config.yaml
vocab_size: 8192
positions: "rope"
rope_theta: 10000.0
rope_fraction: 1.0
bias: "none"
tie_word_embeddings: false
extras: ["value embeddings", "hashed n-gram embeddings"]
init_std_up: 0.0311
init_std_down: 0.0
optimizer: "muon"
learning_rate: 0.00859
lr_mult_o: 1.5
lr_mult_down: 1.5
final_lr_fraction: 0.05
max_seq_len: 256
Each number is 50 + 12 x the weight over the matrix's rms, rounded and kept within 0 to 99. Layers, rows and columns count from 0.

# layer 3 MLP up, 512x128, rms 0.11, rows 135-160, columns 0-127
43 55 73 62 62 73 38 36 44 19 40 68 56 59 73 51 59 60 59 46 45 40 47 53 63 64 64 41 44 43 62 70 40 43 60 20 61 43 57 42 60 50 67 50 54 26 56 42 51 62 48 35 64 43 53 28 48 66 74 75 55 68 34 31 62 30 66 54 50 51 53 44 63 39 67 31 41 43 44 52 43 26 41 49 40 33 47 62 65 30 36 43 42 32 42 54 48 54 40 57 53 34 34 33 74 44 35 66 68 55 34 63 49 61 74 25 41 31 43 40 39 49 60 47 51 60 39 43
47 60 55 67 34 67 63 57 32 40 61 69 38 25 53 59 63 36 60 53 34 46 71 73 35 48 22 43 53 49 41 27 41 62 52 52 50 21 72 61 73 43 49 42 84 60 43 69 28 47 52 65 79 39 41 70 41 22 36 70 49 63 09 67 58 54 55 72 62 67 46 51 69 63 47 27 37 22 60 30 51 54 58 32 57 16 37 78 59 66 43 49 61 53 59 43 79 35 41 23 61 54 44 45 27 54 31 79 49 30 39 51 68 46 42 54 62 41 12 48 24 42 34 67 38 37 71 48
53 42 53 76 61 35 63 45 35 38 44 50 46 44 53 33 51 56 47 58 67 47 51 25 37 33 57 73 31 41 52 49 50 59 51 49 47 38 47 70 33 51 56 61 61 46 42 54 61 54 39 49 48 61 52 41 38 62 58 56 67 54 52 49 57 28 60 32 52 47 55 36 42 64 47 38 47 35 63 48 53 47 52 52 47 44 50 68 40 56 69 72 69 62 69 43 50 47 50 49 49 58 67 33 69 57 38 39 62 64 69 66 68 48 80 45 24 48 59 53 69 41 31 34 48 50 45 54
60 56 55 72 56 54 59 51 45 58 41 64 59 35 46 42 54 55 31 44 35 47 65 47 37 39 61 50 52 50 58 54 43 34 49 61 42 42 49 52 46 43 39 43 45 57 45 44 38 30 51 52 56 47 40 47 44 50 58 49 50 62 69 43 47 58 56 59 53 46 58 50 52 50 42 52 43 48 39 56 36 46 44 42 50 28 59 51 57 37 47 43 50 60 55 47 39 44 47 59 41 69 66 39 46 55 54 56 55 61 54 39 44 57 40 65 60 40 50 57 61 41 39 43 54 49 46 49
50 57 58 50 46 54 47 56 55 52 58 55 51 49 57 48 40 59 43 43 59 45 49 54 44 41 40 52 56 56 47 45 49 44 51 54 40 50 60 49 41 56 49 43 49 48 48 56 51 58 55 56 41 48 47 46 45 53 47 52 54 49 57 54 50 57 54 46 54 53 62 54 52 57 46 47 48 51 45 53 53 56 50 55 50 56 57 52 38 45 41 45 46 58 60 52 54 49 46 49 48 56 60 53 53 57 60 50 46 45 51 62 57 39 47 47 45 47 45 51 52 56 50 53 49 59 48 41
46 17 57 62 44 37 66 46 47 31 62 56 38 59 62 21 45 55 22 37 44 26 59 51 79 59 09 37 41 53 87 68 27 54 67 77 55 50 60 31 45 23 59 55 42 45 52 50 81 87 53 44 38 36 48 65 37 48 35 47 29 65 42 44 47 25 30 46 45 54 35 56 55 41 59 39 43 53 63 12 59 59 35 48 66 54 43 54 56 69 33 42 67 43 78 40 80 42 24 33 60 24 70 52 41 70 61 39 38 62 85 79 40 88 46 61 46 53 17 37 46 51 39 28 42 56 62 52
66 55 53 59 47 70 76 66 38 61 53 41 47 51 47 53 35 50 30 50 56 63 52 57 41 54 25 41 61 46 50 38 56 67 43 22 46 66 54 43 46 51 45 56 41 55 22 46 80 41 59 35 68 67 53 68 62 36 45 52 43 40 54 68 67 21 54 38 39 58 44 53 46 36 53 50 45 47 62 51 44 42 50 32 28 54 64 57 53 61 25 32 55 60 40 57 79 65 52 21 60 31 41 55 36 71 52 55 53 49 39 51 57 59 46 39 51 38 45 44 39 44 36 48 39 57 61 54
39 43 60 52 44 66 55 38 56 61 73 66 69 25 41 76 47 76 55 52 68 60 97 79 65 31 66 35 31 74 46 46 37 56 59 41 69 34 54 38 23 27 78 56 61 50 43 67 31 41 46 41 90 75 61 53 74 53 41 25 29 45 23 27 77 58 13 17 59 05 58 52 66 59 34 59 67 70 40 76 54 37 63 56 50 71 45 47 74 82 65 29 54 57 51 77 48 45 37 51 52 59 42 08 60 46 39 44 18 46 48 62 39 53 73 36 35 70 24 87 39 42 57 50 60 69 59 66
40 47 30 65 63 56 52 47 50 33 54 47 42 47 44 40 59 57 53 57 41 69 61 51 10 40 64 50 69 46 55 54 42 40 55 71 47 54 44 83 37 37 59 66 45 43 43 56 62 62 28 50 62 54 35 60 62 67 33 26 47 28 35 43 46 33 22 40 61 50 54 21 63 32 37 47 41 48 65 52 61 48 64 69 44 44 39 56 62 64 59 44 58 33 33 36 57 47 63 54 64 35 48 56 26 53 37 51 68 21 52 33 48 63 53 69 48 42 50 32 50 69 59 54 46 57 36 49
38 43 57 60 40 43 49 39 28 47 20 58 64 50 47 33 35 57 46 49 58 58 62 48 46 74 55 41 53 42 37 38 51 35 71 68 52 56 32 22 72 42 56 49 55 33 52 58 53 59 69 42 43 26 29 36 40 68 30 48 40 69 69 58 68 50 60 44 49 51 62 34 61 51 69 42 39 41 63 51 48 50 63 34 24 53 55 52 61 44 65 47 43 47 66 55 48 42 83 35 53 58 59 50 60 56 44 54 58 24 60 43 57 67 36 46 56 81 56 66 61 39 48 45 39 66 68 39
64 31 44 45 56 36 80 26 64 15 65 65 38 61 42 54 22 51 58 73 46 66 48 54 71 48 50 72 30 68 63 64 42 71 46 38 59 40 07 36 47 43 40 77 49 59 88 47 45 48 58 68 48 52 61 47 61 57 32 59 73 76 56 75 64 38 57 47 56 43 30 58 48 39 39 15 33 30 66 33 67 48 62 42 46 51 55 87 64 52 58 41 26 62 29 49 57 65 35 32 26 44 65 54 49 41 29 71 71 49 55 37 45 61 38 44 44 57 82 48 50 54 63 26 39 26 57 53
41 38 56 48 37 51 51 58 24 58 31 52 37 55 53 28 54 45 37 49 47 36 65 53 36 37 52 62 38 75 53 43 53 62 42 52 52 40 23 68 57 63 32 57 83 77 45 60 55 43 63 58 31 59 44 58 38 41 43 55 42 67 56 49 62 51 44 44 46 64 29 39 63 35 50 58 62 43 50 52 49 76 48 55 65 62 49 59 54 61 80 59 37 39 52 42 37 50 58 55 71 52 61 43 55 42 64 50 36 45 50 43 56 50 43 45 58 51 39 49 49 47 49 67 60 44 74 58
60 48 45 64 56 66 50 46 55 56 49 48 51 51 43 65 51 45 38 53 41 45 56 40 41 47 49 53 66 39 32 28 37 34 40 45 52 61 46 40 64 45 45 47 33 65 66 36 67 46 53 47 54 55 52 20 61 61 45 58 40 39 55 61 64 44 75 35 67 50 65 61 54 44 31 66 62 41 54 46 48 58 35 51 30 61 69 52 62 55 41 34 20 41 39 61 40 68 55 51 58 65 57 64 43 17 25 62 67 32 49 43 37 54 57 33 60 38 49 57 42 33 36 48 66 63 41 61
36 54 44 39 58 25 50 38 66 56 67 77 55 51 53 34 46 51 51 59 49 49 54 37 68 63 47 57 51 43 50 61 56 33 48 36 53 58 47 48 68 42 42 51 47 47 59 36 33 33 59 55 62 52 51 49 50 43 32 44 46 63 41 53 72 51 65 50 47 42 48 53 24 65 70 56 59 30 52 37 51 79 60 50 26 52 55 38 55 57 43 62 34 52 36 32 59 64 44 55 64 58 75 54 56 34 48 41 58 42 53 48 69 63 46 40 69 53 31 39 47 51 48 53 35 50 63 38
65 45 63 30 45 55 66 57 49 54 59 53 53 46 59 44 41 39 58 52 51 33 64 43 62 49 52 40 49 53 56 40 47 34 53 52 47 57 54 57 31 41 54 50 61 52 46 57 56 51 35 30 39 44 42 53 38 59 48 47 46 34 57 56 39 54 51 54 47 63 46 49 26 60 44 33 49 50 45 38 54 42 66 49 67 46 71 65 62 52 46 39 29 57 66 46 45 48 45 51 45 64 52 67 64 58 57 39 44 63 36 50 57 26 66 41 47 43 33 49 47 47 39 52 63 66 36 47
36 48 58 51 58 48 48 46 54 52 51 57 52 34 54 50 48 57 59 45 36 58 48 62 65 45 55 42 53 55 52 43 55 49 55 54 48 61 63 64 48 39 38 63 43 48 58 52 43 52 52 45 46 42 51 43 53 59 48 52 56 50 43 52 47 40 47 50 53 53 45 59 49 55 49 46 58 48 46 41 66 50 62 44 61 49 46 50 52 48 54 44 46 55 52 37 46 44 51 42 58 45 58 52 52 40 55 67 48 61 43 54 46 52 55 50 42 35 54 42 53 48 42 41 49 55 34 48
43 50 34 56 59 60 48 54 62 47 53 52 36 43 55 64 46 34 50 54 31 48 47 49 47 55 39 51 64 75 52 58 54 53 56 49 72 45 39 43 33 50 44 63 62 40 73 55 54 74 32 70 59 35 41 70 68 55 46 54 33 56 53 62 37 35 34 53 41 64 48 45 31 47 61 57 53 40 49 62 44 55 49 47 55 55 67 57 56 41 65 59 54 41 55 38 44 48 39 49 58 61 58 60 51 46 42 53 57 55 43 31 46 66 31 52 56 36 32 38 44 40 44 38 62 53 57 54
29 40 64 71 32 74 79 52 37 57 56 44 51 47 53 42 24 57 49 55 39 48 52 51 42 53 53 58 48 36 55 41 48 60 47 58 52 61 36 37 53 42 65 39 28 45 57 59 41 49 42 59 45 56 61 37 48 61 48 44 53 54 68 34 47 65 35 65 51 40 35 65 57 43 44 56 64 43 41 47 60 49 54 43 35 53 42 77 44 66 49 53 43 45 48 28 70 43 62 63 51 65 46 56 40 41 75 61 48 47 34 60 26 49 69 75 71 56 57 52 32 46 43 60 51 41 33 43
42 58 60 54 43 76 75 38 55 59 56 41 54 40 14 50 46 55 40 56 64 57 57 38 34 40 50 54 55 42 51 21 33 25 65 46 54 39 42 51 42 41 56 49 42 51 38 51 54 61 59 32 52 54 66 56 62 51 49 41 42 59 51 66 65 47 49 66 55 46 57 41 59 50 56 43 29 40 42 49 40 52 29 67 57 61 47 40 41 48 51 33 42 47 33 65 58 49 41 73 30 40 66 57 51 65 63 42 35 40 59 53 59 40 39 72 41 56 74 53 56 62 60 66 63 59 43 66
36 53 60 55 47 63 46 35 57 32 40 40 46 51 66 57 73 61 49 34 60 53 42 68 45 34 52 54 44 66 76 46 68 72 39 54 36 47 44 37 68 45 54 55 41 60 34 59 42 57 40 63 58 24 40 54 50 34 61 50 72 54 42 43 50 54 60 50 54 51 58 67 36 48 35 47 40 41 53 59 67 53 58 41 35 32 63 48 56 64 60 56 63 64 51 54 49 78 21 46 42 46 38 51 67 50 54 37 36 68 72 48 48 51 47 47 52 25 64 55 64 46 38 50 66 62 46 49
44 54 78 52 65 62 40 65 52 67 59 42 38 52 29 64 43 35 43 39 62 65 59 38 51 33 40 27 49 45 50 66 47 24 55 40 29 37 44 53 26 57 27 62 47 37 41 38 27 62 37 68 47 48 44 39 39 49 64 67 28 45 40 64 50 69 55 27 64 53 29 62 43 28 69 53 48 45 54 53 56 38 51 59 47 24 51 25 58 65 60 55 57 38 67 52 71 16 66 65 36 54 48 50 67 42 73 51 72 50 41 59 52 46 50 54 26 42 65 37 47 34 70 36 56 50 67 47
50 48 49 47 52 56 53 63 41 53 41 69 49 47 53 60 62 51 38 47 47 44 52 43 44 30 60 49 47 50 35 41 43 53 45 53 65 32 56 57 59 68 39 43 50 60 46 76 62 43 49 42 46 56 58 49 49 46 52 32 44 45 43 59 73 45 28 49 43 58 48 52 67 56 65 56 55 48 53 58 63 61 43 33 42 50 50 62 27 57 44 53 38 36 61 50 69 34 44 44 52 60 65 55 40 49 36 73 49 47 48 38 50 44 56 61 43 58 48 42 65 54 44 67 54 41 45 71
48 66 60 63 45 59 59 37 35 50 13 60 60 51 52 40 41 42 39 42 68 51 55 71 37 33 59 45 32 70 38 47 43 55 61 34 70 48 49 45 67 36 70 63 44 61 67 29 32 45 41 54 64 46 55 27 57 44 32 57 61 61 44 38 33 74 50 54 63 52 70 48 52 48 62 51 43 33 35 38 53 62 50 56 36 48 70 50 20 52 61 32 62 42 58 36 24 56 55 66 40 40 62 40 41 54 50 47 49 42 56 42 62 55 42 48 34 61 62 41 61 56 50 30 34 60 48 48
63 47 48 60 45 54 50 51 50 58 41 51 50 52 40 45 48 57 57 53 52 48 44 48 50 57 49 59 43 51 47 49 52 47 57 55 54 46 47 56 48 48 42 46 57 61 48 49 53 42 51 49 47 49 55 58 45 44 53 46 49 43 43 48 52 51 44 50 48 52 50 53 56 45 46 54 51 42 58 55 47 49 45 42 49 46 54 51 43 51 52 46 45 56 51 47 51 53 44 49 57 45 51 53 54 45 51 59 41 30 52 53 44 54 50 47 49 42 50 49 47 48 43 49 54 45 57 48
42 59 51 47 51 34 46 49 57 52 56 49 58 60 59 57 49 71 31 57 31 42 60 76 58 47 69 72 49 43 32 73 67 40 60 57 46 70 31 60 33 60 56 51 42 54 54 39 64 76 37 44 48 41 44 35 33 29 67 44 55 56 66 60 78 63 49 55 44 20 41 53 55 27 46 44 56 43 43 38 64 25 50 75 64 33 64 64 54 39 31 52 39 64 52 65 36 69 66 48 39 12 42 41 49 70 25 49 30 54 52 54 47 60 60 58 39 47 54 47 36 36 40 39 52 48 65 25
47 57 47 52 55 63 69 30 37 48 34 53 49 43 71 61 58 45 37 17 62 56 70 63 51 32 20 56 52 48 71 27 33 57 52 34 52 46 58 52 72 34 67 51 33 59 70 44 63 33 60 55 35 52 73 48 74 67 44 69 58 74 47 30 60 57 56 57 65 56 66 33 47 67 35 57 48 48 57 44 07 57 64 55 46 49 52 49 68 48 47 40 42 61 53 34 37 44 58 52 43 75 48 58 44 54 54 25 42 56 71 64 52 51 56 33 59 42 47 44 73 87 48 74 72 56 36 58